Weights of a small transformer language model.
Size: 11 layers, width 96, 3 heads of 32, vocabulary 5659, 1.99M parameters.
Training: a variant of Muon for these matrices, 90M tokens.
Each number is 200 + 40 x the weight over the matrix's rms, rounded and kept within 0 to 999. Layers, rows and columns count from 0.

# q: layer 8 attention query, 96x96, rms 0.201, rows 0-31, columns 0-95
# k: layer 8 attention key, 96x96, rms 0.206, rows 0-31, columns 0-95
# v: layer 8 attention value, 96x96, rms 0.253, rows 0-3, columns 0-95
# o: layer 8 attention output (transposed), 96x96, rms 0.224, rows 0-3, columns 0-95
q0,195,163,166,208,149,197,196,184,216,204,238,191,199,173,249,226,196,261,198,193,211,183,231,200,196,204,238,228,186,197,209,188,162,230,167,212,201,172,242,208,183,222,211,193,208,201,197,192,188,182,175,198,168,208,188,250,217,186,230,207,195,180,217,173,226,203,221,152,219,198,192,122,204,206,153,192,192,224,249,227,205,154,171,225,187,239,231,210,214,188,263,192,172,202,159,199
k0,183,206,200,271,183,238,196,174,176,207,167,193,146,175,180,211,215,179,203,259,200,229,209,152,128,174,229,105,228,190,190,271,161,222,185,193,222,175,154,252,175,185,178,221,202,210,198,169,188,181,134,202,177,209,175,173,128,187,170,207,160,189,167,251,225,189,184,186,215,251,224,228,187,164,235,185,170,167,164,161,288,221,191,184,215,208,207,230,173,206,174,240,166,208,206,200
q1,180,155,212,191,202,167,199,190,182,241,209,216,224,194,209,230,218,176,231,221,237,172,228,202,176,210,239,177,165,162,176,176,226,156,248,156,166,204,170,166,203,212,244,217,178,206,223,254,226,209,188,190,212,230,251,259,195,170,209,143,252,204,193,204,212,217,207,153,146,182,212,213,200,210,216,196,253,190,208,222,186,275,180,186,207,253,215,254,163,164,161,211,205,192,224,218
k1,232,201,189,214,189,233,159,217,210,212,217,184,205,164,222,218,220,220,181,132,201,142,159,242,192,205,223,225,180,178,203,186,201,171,165,184,157,264,232,173,200,243,187,236,213,223,127,195,192,198,237,153,216,176,192,180,172,182,242,213,250,223,249,189,145,231,135,177,163,187,209,165,192,189,120,236,243,258,207,244,215,213,211,228,222,133,208,169,200,176,179,136,198,187,162,203
q2,224,171,162,188,148,180,215,189,146,223,178,200,188,167,203,197,188,253,200,171,273,176,189,212,237,244,232,249,226,218,81,223,215,186,196,162,224,248,169,180,243,221,231,201,202,269,183,266,223,236,162,234,205,202,194,240,233,161,226,130,247,167,261,184,114,247,186,191,220,169,213,175,162,227,180,205,207,197,223,183,221,218,186,165,165,228,253,204,166,193,256,156,208,173,246,181
k2,221,213,233,218,207,245,154,250,197,219,185,197,165,140,219,271,227,195,179,182,179,217,175,200,163,255,217,223,199,202,227,224,187,208,156,230,214,204,198,189,162,259,162,201,173,261,171,175,141,132,177,200,217,232,204,184,189,235,241,240,205,232,221,188,198,174,165,178,158,153,227,191,175,185,220,195,216,265,196,238,191,202,223,220,154,207,225,165,222,212,191,214,180,255,156,205
q3,173,226,225,254,258,219,150,184,250,190,251,172,185,234,195,194,224,165,155,226,164,267,160,179,224,193,198,189,209,225,276,161,159,201,216,230,203,165,181,231,213,191,217,203,191,169,239,122,133,183,256,155,177,193,189,155,133,219,225,200,196,223,117,227,205,147,146,265,137,236,223,267,241,133,153,165,166,222,182,205,242,137,188,194,182,161,182,175,191,204,258,240,208,207,198,213
k3,155,196,190,226,209,154,253,174,202,190,208,220,211,273,211,163,185,162,217,206,216,231,235,142,228,190,218,117,175,246,236,256,210,209,247,170,186,158,221,183,168,151,216,167,168,160,145,234,238,259,245,222,159,227,180,212,226,169,185,200,182,199,148,212,244,245,222,240,245,260,188,176,285,183,187,182,217,193,210,168,205,184,176,189,227,209,173,213,206,259,214,233,191,248,254,178
q4,227,220,242,234,204,173,175,301,201,188,242,200,204,176,218,223,197,280,150,215,264,248,202,198,206,213,245,176,261,131,112,193,172,156,218,174,162,227,163,216,236,172,167,224,175,229,191,190,180,189,169,202,170,188,188,227,188,159,205,155,204,201,239,183,163,178,183,202,205,157,262,248,212,208,163,225,246,185,183,171,221,191,204,178,169,250,261,258,226,152,259,176,221,204,176,192
k4,183,174,224,245,162,183,226,214,243,176,195,213,183,150,168,229,209,182,169,255,184,201,211,207,218,180,184,196,157,241,157,208,162,200,226,190,212,183,193,190,204,194,163,165,212,158,215,209,175,163,213,184,183,195,221,238,238,203,192,163,173,217,172,184,220,216,250,219,208,239,203,213,239,175,212,227,224,191,209,169,199,162,217,177,189,232,183,214,220,150,176,197,214,210,203,203
q5,223,167,198,206,214,244,192,187,133,157,138,162,195,174,172,145,174,223,167,160,230,278,188,276,202,186,140,216,258,154,128,109,222,239,225,230,133,227,197,169,243,191,112,248,197,179,191,173,187,178,182,209,261,210,244,235,184,169,210,192,195,204,175,140,240,191,272,197,274,161,241,143,212,195,255,281,253,183,154,146,186,209,188,259,145,252,178,119,229,278,203,83,186,195,186,171
k5,275,188,167,265,234,317,173,197,219,257,130,183,207,153,248,185,185,164,132,218,227,192,119,234,185,202,200,293,231,234,171,186,195,130,134,168,164,229,142,184,175,217,195,213,216,279,185,200,191,160,177,207,180,206,162,232,178,169,174,156,218,214,199,272,184,219,184,82,168,135,238,272,178,204,131,235,285,146,191,170,239,214,260,213,207,167,244,238,177,180,242,205,184,214,143,130
q6,218,53,154,187,180,226,239,249,254,193,102,122,231,153,122,143,191,236,161,228,280,231,243,269,245,236,238,206,181,153,148,205,187,191,213,276,167,205,192,163,203,173,227,251,227,245,214,227,196,223,157,231,215,167,295,204,205,171,219,144,244,242,242,185,187,235,278,209,179,189,251,174,146,204,162,182,239,183,216,162,220,157,168,224,171,140,281,188,294,161,218,132,145,225,226,181
k6,159,145,174,188,218,270,172,198,138,267,130,246,250,169,260,176,149,207,138,176,275,180,207,253,177,209,173,175,239,279,164,211,170,153,123,224,160,247,190,180,226,188,250,164,177,273,219,169,219,134,243,243,182,222,180,211,203,146,273,156,212,193,165,169,168,177,211,145,239,114,277,172,208,180,253,218,235,190,152,209,174,204,185,165,121,214,164,191,236,225,241,209,208,229,122,188
q7,217,187,279,131,105,136,170,234,214,306,178,203,206,210,125,233,190,174,260,282,92,256,182,231,254,150,186,165,147,232,162,176,194,208,239,205,214,200,134,191,177,285,211,161,209,232,165,282,129,257,141,211,212,218,241,175,314,253,156,192,173,192,175,115,243,144,197,271,176,259,197,273,144,153,236,157,207,165,327,209,193,202,241,166,214,140,238,234,208,161,184,182,213,153,137,138
k7,260,225,199,121,206,217,245,153,180,191,219,258,167,242,194,210,218,195,240,181,136,185,209,207,211,147,239,189,180,227,252,141,251,214,216,153,203,191,146,206,253,186,184,179,233,90,205,248,174,257,247,167,194,215,219,97,140,238,160,154,185,205,240,254,237,216,229,277,154,212,145,151,207,171,172,170,174,246,327,133,124,226,168,223,229,195,221,173,232,229,124,210,114,233,283,284
q8,221,148,194,236,216,250,109,166,201,184,105,148,159,205,233,209,232,245,181,219,291,215,200,184,175,204,151,199,189,192,151,235,208,190,195,258,166,232,265,178,131,186,211,282,159,260,230,151,180,123,263,117,212,200,122,224,268,136,237,140,192,138,111,296,225,220,254,147,225,163,215,249,177,195,129,215,287,319,164,227,327,253,268,250,252,178,170,219,232,302,144,173,149,190,159,202
k8,201,240,234,200,283,164,196,218,222,187,248,211,144,288,178,154,179,174,223,194,231,191,167,222,239,295,142,198,208,189,200,148,219,220,220,203,145,201,231,253,181,71,141,243,160,244,264,70,114,111,251,218,145,128,164,218,156,256,154,212,140,196,131,209,151,182,149,85,162,271,213,260,226,212,294,192,158,157,196,290,147,239,193,260,172,160,156,186,226,209,158,191,187,195,172,256
q9,163,221,279,255,201,243,219,199,294,250,243,175,202,194,335,262,225,215,106,318,262,167,186,235,218,144,229,156,234,174,178,183,157,275,175,203,227,238,191,249,211,241,179,194,187,120,208,159,232,273,199,163,239,140,182,190,257,209,198,261,255,223,204,318,205,226,144,248,304,299,270,239,191,253,202,170,180,185,186,207,261,165,151,134,190,132,179,147,168,233,85,232,189,223,173,240
k9,158,168,183,255,173,171,254,354,223,222,248,188,214,212,215,148,231,147,170,289,257,176,159,84,243,112,225,170,113,159,235,241,127,172,269,181,209,122,188,221,193,122,201,193,125,111,176,129,173,209,262,196,188,167,235,250,195,256,228,169,226,239,109,268,189,220,151,246,179,226,191,255,279,176,219,204,176,188,237,201,256,120,168,220,311,284,194,299,159,186,130,190,144,192,183,277
q10,170,180,223,175,158,224,205,257,246,290,175,275,240,177,224,169,230,231,178,139,265,244,271,217,101,295,261,190,192,224,270,253,195,176,207,230,203,191,269,199,197,176,192,207,253,151,229,190,194,299,178,265,220,254,242,213,246,181,183,204,114,194,221,244,165,240,148,223,201,180,170,305,170,182,220,254,220,236,215,262,266,239,191,204,295,102,235,210,178,173,201,216,237,265,210,182
k10,244,262,195,207,113,141,255,183,171,212,189,199,228,156,193,194,168,151,203,254,143,183,254,212,214,213,191,210,177,230,294,169,227,148,229,329,103,155,217,182,220,139,195,200,296,170,185,159,113,218,255,209,198,212,128,205,243,183,195,189,225,154,213,219,158,244,191,228,242,198,189,336,230,157,213,181,156,196,155,171,218,173,277,264,267,206,238,158,262,310,134,173,214,263,202,140
q11,180,224,147,181,100,226,228,257,174,173,130,195,231,167,188,159,253,137,193,206,231,242,247,252,155,123,158,216,210,198,233,120,158,206,217,158,186,210,143,160,209,114,228,79,229,192,164,303,217,197,224,231,190,242,270,248,318,200,162,216,182,146,222,195,184,220,206,283,286,177,240,178,191,270,287,136,190,182,223,246,159,157,181,263,156,197,235,134,204,172,147,168,229,253,239,233
k11,120,234,172,253,207,165,307,155,253,87,163,190,195,258,192,209,181,183,166,310,220,126,181,242,75,176,186,269,248,188,236,256,260,237,237,142,277,178,249,183,170,159,227,202,226,194,209,225,153,177,206,240,135,316,206,215,273,247,213,154,229,213,183,175,179,228,252,199,302,186,273,65,212,217,183,147,228,223,216,276,186,222,151,232,259,174,167,191,242,221,193,184,169,172,164,142
q12,174,247,210,184,208,206,128,159,173,106,157,181,184,173,174,196,227,164,200,212,207,284,111,204,176,227,202,201,215,218,223,200,190,146,243,187,227,238,155,237,227,314,210,232,178,176,195,160,220,210,205,146,290,233,280,231,139,152,205,179,184,201,224,152,242,150,208,192,125,192,229,165,240,247,246,209,217,150,110,244,162,125,263,260,167,201,157,213,218,193,204,211,224,169,131,239
k12,212,168,142,201,205,213,69,141,209,93,171,211,227,218,166,297,227,187,265,211,273,137,210,143,206,255,194,194,221,252,203,240,254,240,181,192,256,208,225,214,108,135,193,179,166,202,185,203,228,200,208,282,252,192,207,261,138,142,250,177,250,201,197,163,232,288,307,132,182,187,189,213,235,200,216,285,191,154,174,234,247,245,229,242,219,221,201,268,306,227,290,200,234,205,188,232
q13,223,151,154,287,146,218,239,246,174,157,208,228,252,266,253,228,230,276,169,220,200,133,242,278,177,120,216,233,194,271,218,258,133,231,181,310,196,191,169,205,272,129,236,199,131,227,238,212,216,198,236,138,188,194,231,174,300,107,247,241,246,170,207,207,169,166,193,146,279,290,255,310,216,210,212,202,212,156,140,241,229,221,205,262,180,193,162,208,232,245,194,163,210,263,142,193
k13,203,135,177,258,197,196,172,241,205,255,214,202,201,109,162,188,197,156,166,239,234,242,294,292,155,205,236,201,162,172,240,218,178,166,229,196,135,154,250,138,224,141,230,162,210,254,171,232,223,235,239,185,115,180,212,208,194,164,172,218,117,175,108,316,176,190,241,227,238,209,225,288,253,235,216,196,217,245,213,201,158,281,194,124,216,226,131,191,184,268,235,194,171,202,225,154
q14,253,174,185,131,205,213,185,172,190,170,207,136,151,198,150,223,184,123,137,291,208,264,210,193,187,191,136,170,251,179,207,268,152,138,239,216,222,239,261,210,194,270,217,201,299,198,242,254,124,219,238,249,243,227,231,205,127,157,138,186,268,301,148,223,238,255,207,233,220,252,189,189,137,183,254,291,113,224,208,179,148,181,181,230,248,202,246,144,234,197,140,198,224,257,203,160
k14,168,138,140,235,187,276,230,187,254,148,224,154,211,274,103,195,221,164,203,265,161,174,192,244,249,298,170,183,188,170,182,284,165,239,210,212,261,247,197,230,84,226,183,211,189,274,223,165,131,100,130,209,184,229,163,177,197,206,171,283,209,224,152,264,268,242,202,214,232,229,229,207,133,168,210,236,131,250,215,179,270,194,186,188,175,193,190,149,239,270,122,169,237,191,193,191
q15,200,168,192,219,180,125,233,187,180,240,198,241,201,129,146,221,190,215,146,208,109,269,218,262,139,190,193,146,241,190,161,206,247,137,117,261,179,213,176,193,241,184,185,176,188,178,267,246,208,210,176,184,248,119,237,213,226,218,120,196,98,209,202,224,205,221,163,270,196,248,232,197,187,260,185,158,208,144,181,115,252,180,236,158,183,219,200,161,248,169,209,191,169,175,252,175
k15,168,179,212,201,139,166,201,245,257,269,215,137,245,216,214,154,208,192,149,207,166,164,132,225,190,103,238,193,261,251,160,245,220,257,176,188,149,232,115,207,169,179,109,171,181,208,147,203,95,198,270,219,236,290,208,199,271,167,173,266,249,164,185,231,233,123,154,160,189,245,179,335,249,171,198,235,202,193,268,181,216,236,224,264,250,192,257,291,190,191,197,197,233,165,199,157
q16,189,202,198,165,184,216,230,203,196,242,154,234,213,181,238,182,184,227,241,201,195,150,217,199,284,267,230,217,160,195,159,238,220,141,258,188,196,232,189,144,219,211,227,159,175,144,259,239,246,231,217,245,236,176,215,301,214,180,228,175,260,215,240,180,182,229,212,138,208,207,239,158,227,199,200,210,241,180,260,248,173,214,170,173,222,242,167,242,159,183,202,170,233,169,182,180
k16,257,163,188,209,224,207,201,203,156,140,178,196,128,180,212,207,175,187,221,204,177,204,179,237,177,231,208,208,239,178,194,117,190,242,122,189,238,193,231,176,171,217,173,191,225,223,192,231,180,224,200,183,191,257,187,213,256,239,181,256,178,158,211,212,211,221,223,227,181,180,249,250,183,222,143,220,198,191,183,216,237,216,238,191,202,165,209,199,245,165,186,186,216,210,175,164
q17,163,212,203,151,191,153,206,184,194,184,208,154,235,188,139,181,162,108,179,232,147,184,202,170,150,187,175,231,236,193,215,214,233,198,218,242,234,202,171,247,176,222,164,175,211,222,172,212,156,178,262,219,192,222,229,173,176,222,185,204,183,183,173,180,204,159,212,254,185,201,177,228,188,212,223,188,183,211,184,187,191,204,229,241,201,168,184,115,228,192,203,245,199,232,210,242
k17,175,173,228,243,272,152,251,211,153,224,244,241,190,234,163,232,177,181,216,200,205,176,156,239,209,225,161,159,207,182,222,223,201,224,178,175,249,196,237,274,230,279,168,211,175,183,246,170,216,200,191,166,219,150,176,243,223,198,166,127,273,234,208,183,187,178,205,193,228,225,200,196,179,215,203,203,195,219,186,211,213,228,279,189,213,201,205,218,175,156,150,149,184,194,163,234
q18,193,188,188,188,192,198,125,204,216,235,191,200,221,237,189,220,199,232,266,245,175,211,162,173,316,220,177,229,176,168,122,221,209,219,191,200,273,235,177,200,201,234,189,157,191,164,219,268,211,199,189,223,208,182,253,235,230,206,155,246,222,250,187,166,193,219,166,259,197,183,212,144,196,211,195,168,256,171,201,184,223,232,158,155,184,208,145,254,197,159,155,225,224,167,222,152
k18,181,196,171,160,187,232,232,193,237,197,195,213,203,169,257,200,233,199,185,182,187,178,183,255,203,196,238,254,233,248,212,189,198,251,190,184,170,222,195,187,182,178,193,221,189,216,202,179,251,172,196,245,185,198,190,196,180,173,197,211,221,198,198,239,181,202,192,187,159,178,151,252,170,176,155,234,162,177,201,190,207,208,220,171,198,223,212,192,207,178,213,194,203,146,203,189
q19,213,149,217,166,269,251,191,96,144,192,151,203,231,215,170,210,198,216,233,91,207,142,253,238,196,204,199,206,147,215,201,188,281,166,228,152,215,167,245,210,206,182,204,192,199,184,178,202,195,227,233,158,262,123,175,145,153,209,224,115,172,150,168,201,217,191,212,183,169,226,194,207,192,162,210,217,164,148,232,239,196,234,234,221,204,178,242,179,115,246,221,187,180,177,198,143
k19,209,185,210,203,186,202,184,177,238,261,202,185,200,258,213,187,167,218,194,186,144,231,168,225,222,158,236,177,255,207,117,131,219,221,185,217,237,214,230,179,210,272,181,185,183,142,224,214,216,228,227,200,245,196,131,234,214,209,228,210,232,237,179,162,176,145,187,249,203,199,186,207,153,199,205,177,133,218,213,169,197,188,220,225,200,168,229,179,163,230,158,176,174,200,211,216
q20,186,278,212,202,258,138,162,147,247,222,258,211,181,204,184,257,223,253,238,219,115,188,187,177,166,142,185,188,138,256,218,186,240,202,235,130,243,170,198,221,190,282,245,157,171,224,189,215,117,213,237,188,188,153,124,142,179,259,162,192,221,224,178,177,236,177,96,201,146,189,205,228,268,157,229,211,190,164,216,229,181,214,223,147,227,134,216,224,142,116,177,291,238,154,248,178
k20,193,218,221,128,104,159,223,186,211,128,256,204,240,235,213,150,254,147,256,204,135,231,225,141,227,198,194,113,212,182,219,180,227,206,247,206,219,157,212,199,244,183,172,218,238,114,183,201,238,324,181,177,219,209,200,180,214,247,223,179,193,143,213,202,221,264,205,276,214,308,154,168,180,196,212,158,151,221,232,170,179,205,163,260,227,204,211,204,237,216,144,208,192,222,176,250
q21,263,192,152,213,225,200,287,225,129,282,184,207,156,151,256,157,162,273,123,135,195,238,194,216,214,181,312,158,237,200,110,245,159,197,191,157,192,147,200,220,258,184,129,211,193,216,235,132,264,197,180,171,208,248,126,218,198,188,237,128,181,210,231,228,160,243,210,239,230,211,190,216,253,193,102,209,218,171,183,161,167,206,196,133,214,189,240,194,182,195,232,139,164,172,203,95
k21,248,190,177,207,245,280,244,166,184,195,140,185,146,203,217,275,172,213,160,195,246,141,207,253,235,269,199,211,198,190,189,186,227,224,179,247,173,184,200,227,176,183,146,208,171,251,195,176,178,181,222,214,200,186,201,156,117,137,217,190,178,173,186,211,182,180,279,112,211,127,221,195,199,202,208,281,228,185,225,222,230,176,175,235,166,209,179,214,168,255,283,130,166,226,170,145
q22,217,131,201,283,200,141,221,302,243,216,251,167,170,167,222,214,162,201,95,249,251,235,236,195,208,185,236,219,192,149,183,164,150,237,231,166,144,205,207,249,279,176,218,261,213,194,182,234,271,211,202,175,142,155,166,192,252,211,198,203,221,203,203,251,206,221,250,215,223,254,225,181,147,215,103,135,217,205,214,212,191,178,238,221,195,257,204,241,257,170,257,231,120,184,149,274
k22,248,158,140,246,204,211,223,213,215,248,236,202,182,200,183,207,198,165,176,175,186,199,193,160,170,237,212,217,144,194,249,248,197,205,277,164,214,199,173,204,154,141,185,200,168,220,191,305,185,154,214,199,199,157,163,244,207,132,160,199,191,239,218,218,254,262,274,210,233,222,201,172,205,223,107,248,198,157,148,161,170,188,141,235,306,171,223,282,205,225,210,204,213,244,203,190
q23,205,187,112,200,216,204,194,174,249,244,227,148,214,253,292,236,181,181,203,169,213,223,100,197,194,146,264,236,194,273,205,194,222,205,176,221,278,175,170,196,197,215,240,192,164,165,186,187,279,230,191,192,208,186,199,251,260,199,240,218,262,252,156,257,167,219,207,174,204,156,232,187,159,167,142,188,221,241,202,227,162,168,257,195,178,256,181,143,163,139,182,188,182,180,226,192
k23,190,208,245,248,226,232,265,330,245,220,301,211,206,215,265,203,183,255,113,261,249,229,117,270,249,166,269,167,171,188,145,223,172,259,157,127,188,167,260,276,173,206,172,162,170,166,209,193,184,224,228,201,258,229,192,196,238,229,146,112,246,236,193,229,177,230,116,225,238,267,214,204,161,214,165,221,179,213,251,157,230,151,242,152,222,219,246,157,178,222,199,193,128,278,235,230
q24,219,196,212,197,196,144,134,206,236,176,195,209,172,239,172,178,198,81,226,270,144,202,219,132,225,188,115,248,82,143,124,178,228,213,253,155,300,186,199,123,186,218,247,154,235,245,234,208,190,206,137,227,214,222,161,177,162,176,215,183,182,175,169,154,228,169,199,207,177,248,212,198,159,188,191,215,191,255,278,167,209,162,235,196,189,207,228,297,192,209,153,125,236,176,213,313
k24,221,234,202,146,219,129,91,154,233,204,153,164,156,148,223,211,152,237,241,212,133,283,188,156,227,192,282,107,235,265,234,251,186,254,218,208,305,206,249,240,100,215,182,241,173,242,193,197,238,159,184,183,232,211,159,209,115,198,210,117,127,198,173,240,220,171,141,171,120,243,113,158,181,201,194,248,176,236,214,202,236,221,211,230,250,231,187,211,250,158,161,212,221,216,110,275
q25,320,200,225,228,129,278,155,153,157,200,149,161,170,186,194,168,249,172,262,183,180,281,179,214,266,255,218,198,225,146,221,189,142,198,139,147,290,209,243,172,157,152,168,192,157,261,161,170,157,162,235,228,282,178,275,210,163,205,160,286,201,188,188,165,229,216,127,199,211,237,169,174,202,197,119,228,199,220,196,190,89,148,147,176,167,137,202,216,233,192,219,191,241,133,174,203
k25,276,250,212,230,218,217,302,255,113,159,187,162,74,216,187,203,111,230,346,143,179,219,168,250,265,246,203,223,155,234,162,253,203,180,205,214,184,199,223,207,134,179,213,137,168,255,269,173,129,172,184,201,242,134,223,232,141,174,211,197,181,189,211,122,185,271,207,123,182,252,226,149,229,205,219,275,182,210,207,199,241,194,202,195,232,48,219,240,248,231,173,145,214,173,228,139
q26,209,267,224,187,186,200,175,144,104,144,193,184,129,180,170,250,183,153,233,258,215,237,202,165,247,219,205,237,117,221,183,175,250,201,213,234,241,275,248,212,120,236,244,245,156,206,218,226,198,159,127,213,190,268,258,196,155,242,198,172,198,219,164,185,228,213,179,146,166,178,197,134,137,214,282,182,263,205,297,149,228,179,136,253,154,233,167,214,249,193,225,181,134,185,234,197
k26,183,200,217,195,247,252,240,171,177,175,227,173,218,210,203,198,201,179,183,194,215,259,198,197,203,194,84,261,195,182,183,295,171,141,186,185,261,115,275,144,229,225,244,234,110,194,152,225,229,162,180,219,168,218,223,204,75,254,209,193,198,288,218,195,237,258,210,137,129,76,229,183,216,227,179,175,144,146,135,214,203,251,205,210,217,173,175,134,120,205,252,221,202,223,184,254
q27,167,171,200,128,220,141,244,256,155,173,240,219,266,99,243,193,196,150,228,96,74,142,289,163,222,235,237,246,248,150,217,207,221,213,210,264,186,233,181,158,170,292,207,129,279,263,182,280,216,202,199,163,238,266,186,170,212,188,162,217,151,266,239,208,205,166,177,244,135,176,247,187,120,200,95,291,148,180,179,138,160,222,199,164,172,242,269,266,194,146,152,230,219,219,271,247
k27,190,192,201,183,106,175,271,255,210,171,164,211,300,272,181,208,189,203,211,215,120,210,165,176,143,163,220,210,208,137,246,230,146,219,184,218,232,142,228,166,206,156,226,128,282,275,161,268,165,233,261,256,212,196,215,160,291,201,194,151,100,227,228,269,183,194,218,277,202,252,205,147,120,116,247,182,161,226,237,180,202,200,161,97,191,145,205,247,235,223,202,209,177,251,195,183
q28,216,189,298,176,268,277,116,142,223,196,166,207,227,156,139,232,212,213,214,131,197,174,180,178,197,249,236,252,200,148,229,210,182,243,221,184,215,286,201,202,229,202,287,167,272,202,136,280,262,193,135,217,119,200,235,234,154,155,202,180,167,181,194,169,160,239,254,163,152,240,212,153,196,234,200,214,242,177,124,203,206,264,175,149,127,148,192,191,230,277,217,189,229,209,208,262
k28,195,233,177,155,226,206,65,208,255,271,228,210,230,177,200,215,235,184,301,160,231,169,239,287,241,213,192,265,159,187,273,223,222,116,167,129,202,227,120,199,294,159,206,161,238,218,191,177,317,253,226,224,231,247,216,280,174,133,186,329,188,201,290,240,212,247,217,99,153,151,264,237,190,233,218,202,238,233,113,206,207,204,175,196,165,172,225,249,239,224,309,184,247,171,129,209
q29,221,157,224,244,301,222,121,118,167,109,129,175,222,145,267,207,235,216,154,88,214,193,239,252,127,188,143,204,249,144,118,190,271,173,129,232,321,221,154,165,171,199,180,179,140,255,222,272,175,108,244,181,104,163,158,225,137,116,171,253,166,261,242,242,188,143,132,203,154,159,253,183,228,176,233,317,211,164,211,133,205,232,178,183,214,160,180,199,159,179,137,219,230,193,53,215
k29,170,186,186,173,223,239,149,129,170,134,203,173,217,297,200,203,227,155,181,208,124,117,183,147,180,156,103,212,146,167,190,235,201,101,211,210,173,295,168,258,181,217,201,207,143,267,238,122,227,177,176,161,134,170,193,201,200,243,258,192,305,202,200,251,244,187,151,76,217,177,273,161,274,234,205,152,220,96,206,250,110,299,233,193,206,214,155,241,204,154,290,278,212,263,145,217
q30,217,208,219,163,271,150,158,181,278,196,178,190,140,197,166,308,290,166,217,198,203,185,188,133,166,246,197,271,140,246,236,145,187,219,146,232,237,211,238,206,209,100,184,231,217,278,170,228,239,147,243,190,231,169,144,167,158,264,222,227,171,207,191,190,226,208,281,205,256,196,191,190,182,168,271,251,176,241,182,251,173,186,125,238,200,81,136,263,201,225,145,272,242,195,218,179
k30,239,112,235,237,200,194,216,190,240,193,192,203,243,152,192,163,250,254,152,81,149,246,215,245,211,178,124,272,232,239,123,232,213,217,157,224,175,271,159,228,283,239,147,250,186,265,95,293,180,119,208,189,183,203,185,204,93,71,220,187,164,153,164,252,239,247,255,224,222,216,235,280,238,207,209,278,176,150,157,207,257,141,119,182,241,231,164,202,124,307,174,207,202,180,122,161
q31,277,227,181,215,258,234,257,161,102,233,168,238,195,168,186,190,128,209,241,131,213,143,223,271,171,128,225,70,229,173,164,300,225,197,219,228,184,195,269,129,213,217,201,158,192,195,168,125,259,245,196,215,268,141,161,152,135,226,222,130,181,263,286,220,237,199,181,216,192,263,170,124,184,161,172,181,166,171,275,276,142,172,204,228,172,125,182,235,207,204,166,237,191,209,183,225
k31,204,177,213,224,227,163,183,154,207,198,159,183,198,155,220,183,181,203,215,90,169,194,296,198,193,206,157,219,175,162,211,232,150,251,242,153,158,172,200,245,125,198,214,225,223,163,189,166,225,212,256,93,176,207,188,238,222,111,257,140,174,162,142,196,158,144,261,243,153,175,210,221,235,220,172,238,191,182,191,243,235,268,122,182,202,161,167,237,252,204,181,156,195,130,263,238
v0,231,214,242,215,236,197,117,230,196,196,165,168,277,280,195,190,171,238,207,215,231,180,192,218,209,183,243,207,110,161,170,210,260,199,204,202,278,180,197,184,163,206,255,191,132,197,180,187,118,217,245,177,243,197,136,168,158,185,211,194,273,242,211,254,139,175,230,169,128,223,215,231,219,188,194,126,187,167,182,191,120,146,230,160,234,171,222,194,230,163,218,197,112,208,264,192
o0,197,210,261,230,195,261,136,229,204,179,194,129,293,254,237,219,145,234,167,262,244,144,185,232,243,203,203,240,214,221,171,247,209,185,207,163,191,176,183,187,174,234,274,168,150,141,202,201,162,174,174,227,247,236,220,195,206,221,180,248,198,247,217,156,175,97,201,219,208,254,193,158,158,212,218,184,263,305,207,161,154,278,187,162,222,240,196,199,232,169,201,219,194,197,191,123
v1,214,204,182,253,254,199,196,135,225,248,127,203,210,230,229,213,158,215,270,216,179,132,199,166,229,166,241,209,211,219,169,193,279,277,168,194,238,239,218,239,180,256,213,166,251,134,185,218,268,183,181,181,199,175,184,201,216,225,216,279,211,219,288,124,268,151,197,209,192,231,220,258,231,190,228,144,179,227,165,204,228,135,186,199,151,120,205,182,206,253,161,198,168,206,182,252
o1,208,206,155,207,229,243,160,179,214,233,213,174,191,212,188,205,254,227,243,177,178,144,229,230,215,217,265,230,154,197,181,223,240,272,207,269,220,215,272,263,167,202,270,243,293,196,234,163,216,208,196,199,219,175,125,149,181,131,225,226,223,163,203,141,179,224,235,207,164,217,201,159,173,142,183,213,191,173,177,166,156,174,246,271,196,252,134,179,183,202,174,189,214,167,141,170
v2,228,181,219,149,161,136,275,219,296,203,166,174,247,236,190,209,192,223,143,161,138,271,230,234,246,181,188,218,233,246,141,157,216,199,233,211,163,185,184,264,164,89,198,160,208,219,212,202,205,195,203,239,175,189,166,147,232,233,222,196,176,218,174,215,223,180,160,158,108,218,165,252,215,215,161,158,233,177,160,175,193,172,158,166,226,247,195,183,202,108,183,184,194,168,221,191
o2,144,170,312,197,162,229,209,156,214,162,128,185,273,235,155,173,217,243,238,233,178,284,291,162,272,176,148,173,243,220,117,166,207,191,184,216,199,260,187,139,216,213,151,227,171,248,223,250,193,230,208,183,154,201,209,259,168,147,261,136,149,231,233,147,202,171,230,228,213,148,261,172,162,151,199,295,186,133,149,193,221,185,134,228,186,161,165,196,184,190,279,249,233,191,166,170
v3,347,209,241,221,177,181,153,171,226,170,240,175,179,262,178,217,144,207,221,155,183,261,226,158,201,155,177,217,183,183,276,217,136,202,181,203,156,201,297,248,208,136,188,162,213,168,152,149,257,185,255,247,180,215,242,189,240,240,136,181,235,251,197,204,193,229,184,166,254,207,167,172,226,204,171,216,220,169,186,185,261,242,197,168,168,190,155,231,188,232,174,239,173,226,178,205
o3,242,191,142,236,159,143,207,185,175,196,247,215,184,180,140,189,218,98,173,172,170,254,236,258,264,249,277,183,169,206,262,174,167,235,203,165,155,161,175,161,231,142,225,173,204,140,159,159,239,209,193,220,193,247,209,209,175,174,196,240,209,149,240,221,205,229,285,159,275,166,141,173,225,131,234,225,228,220,189,141,151,205,141,243,141,151,144,229,217,237,221,223,175,211,188,172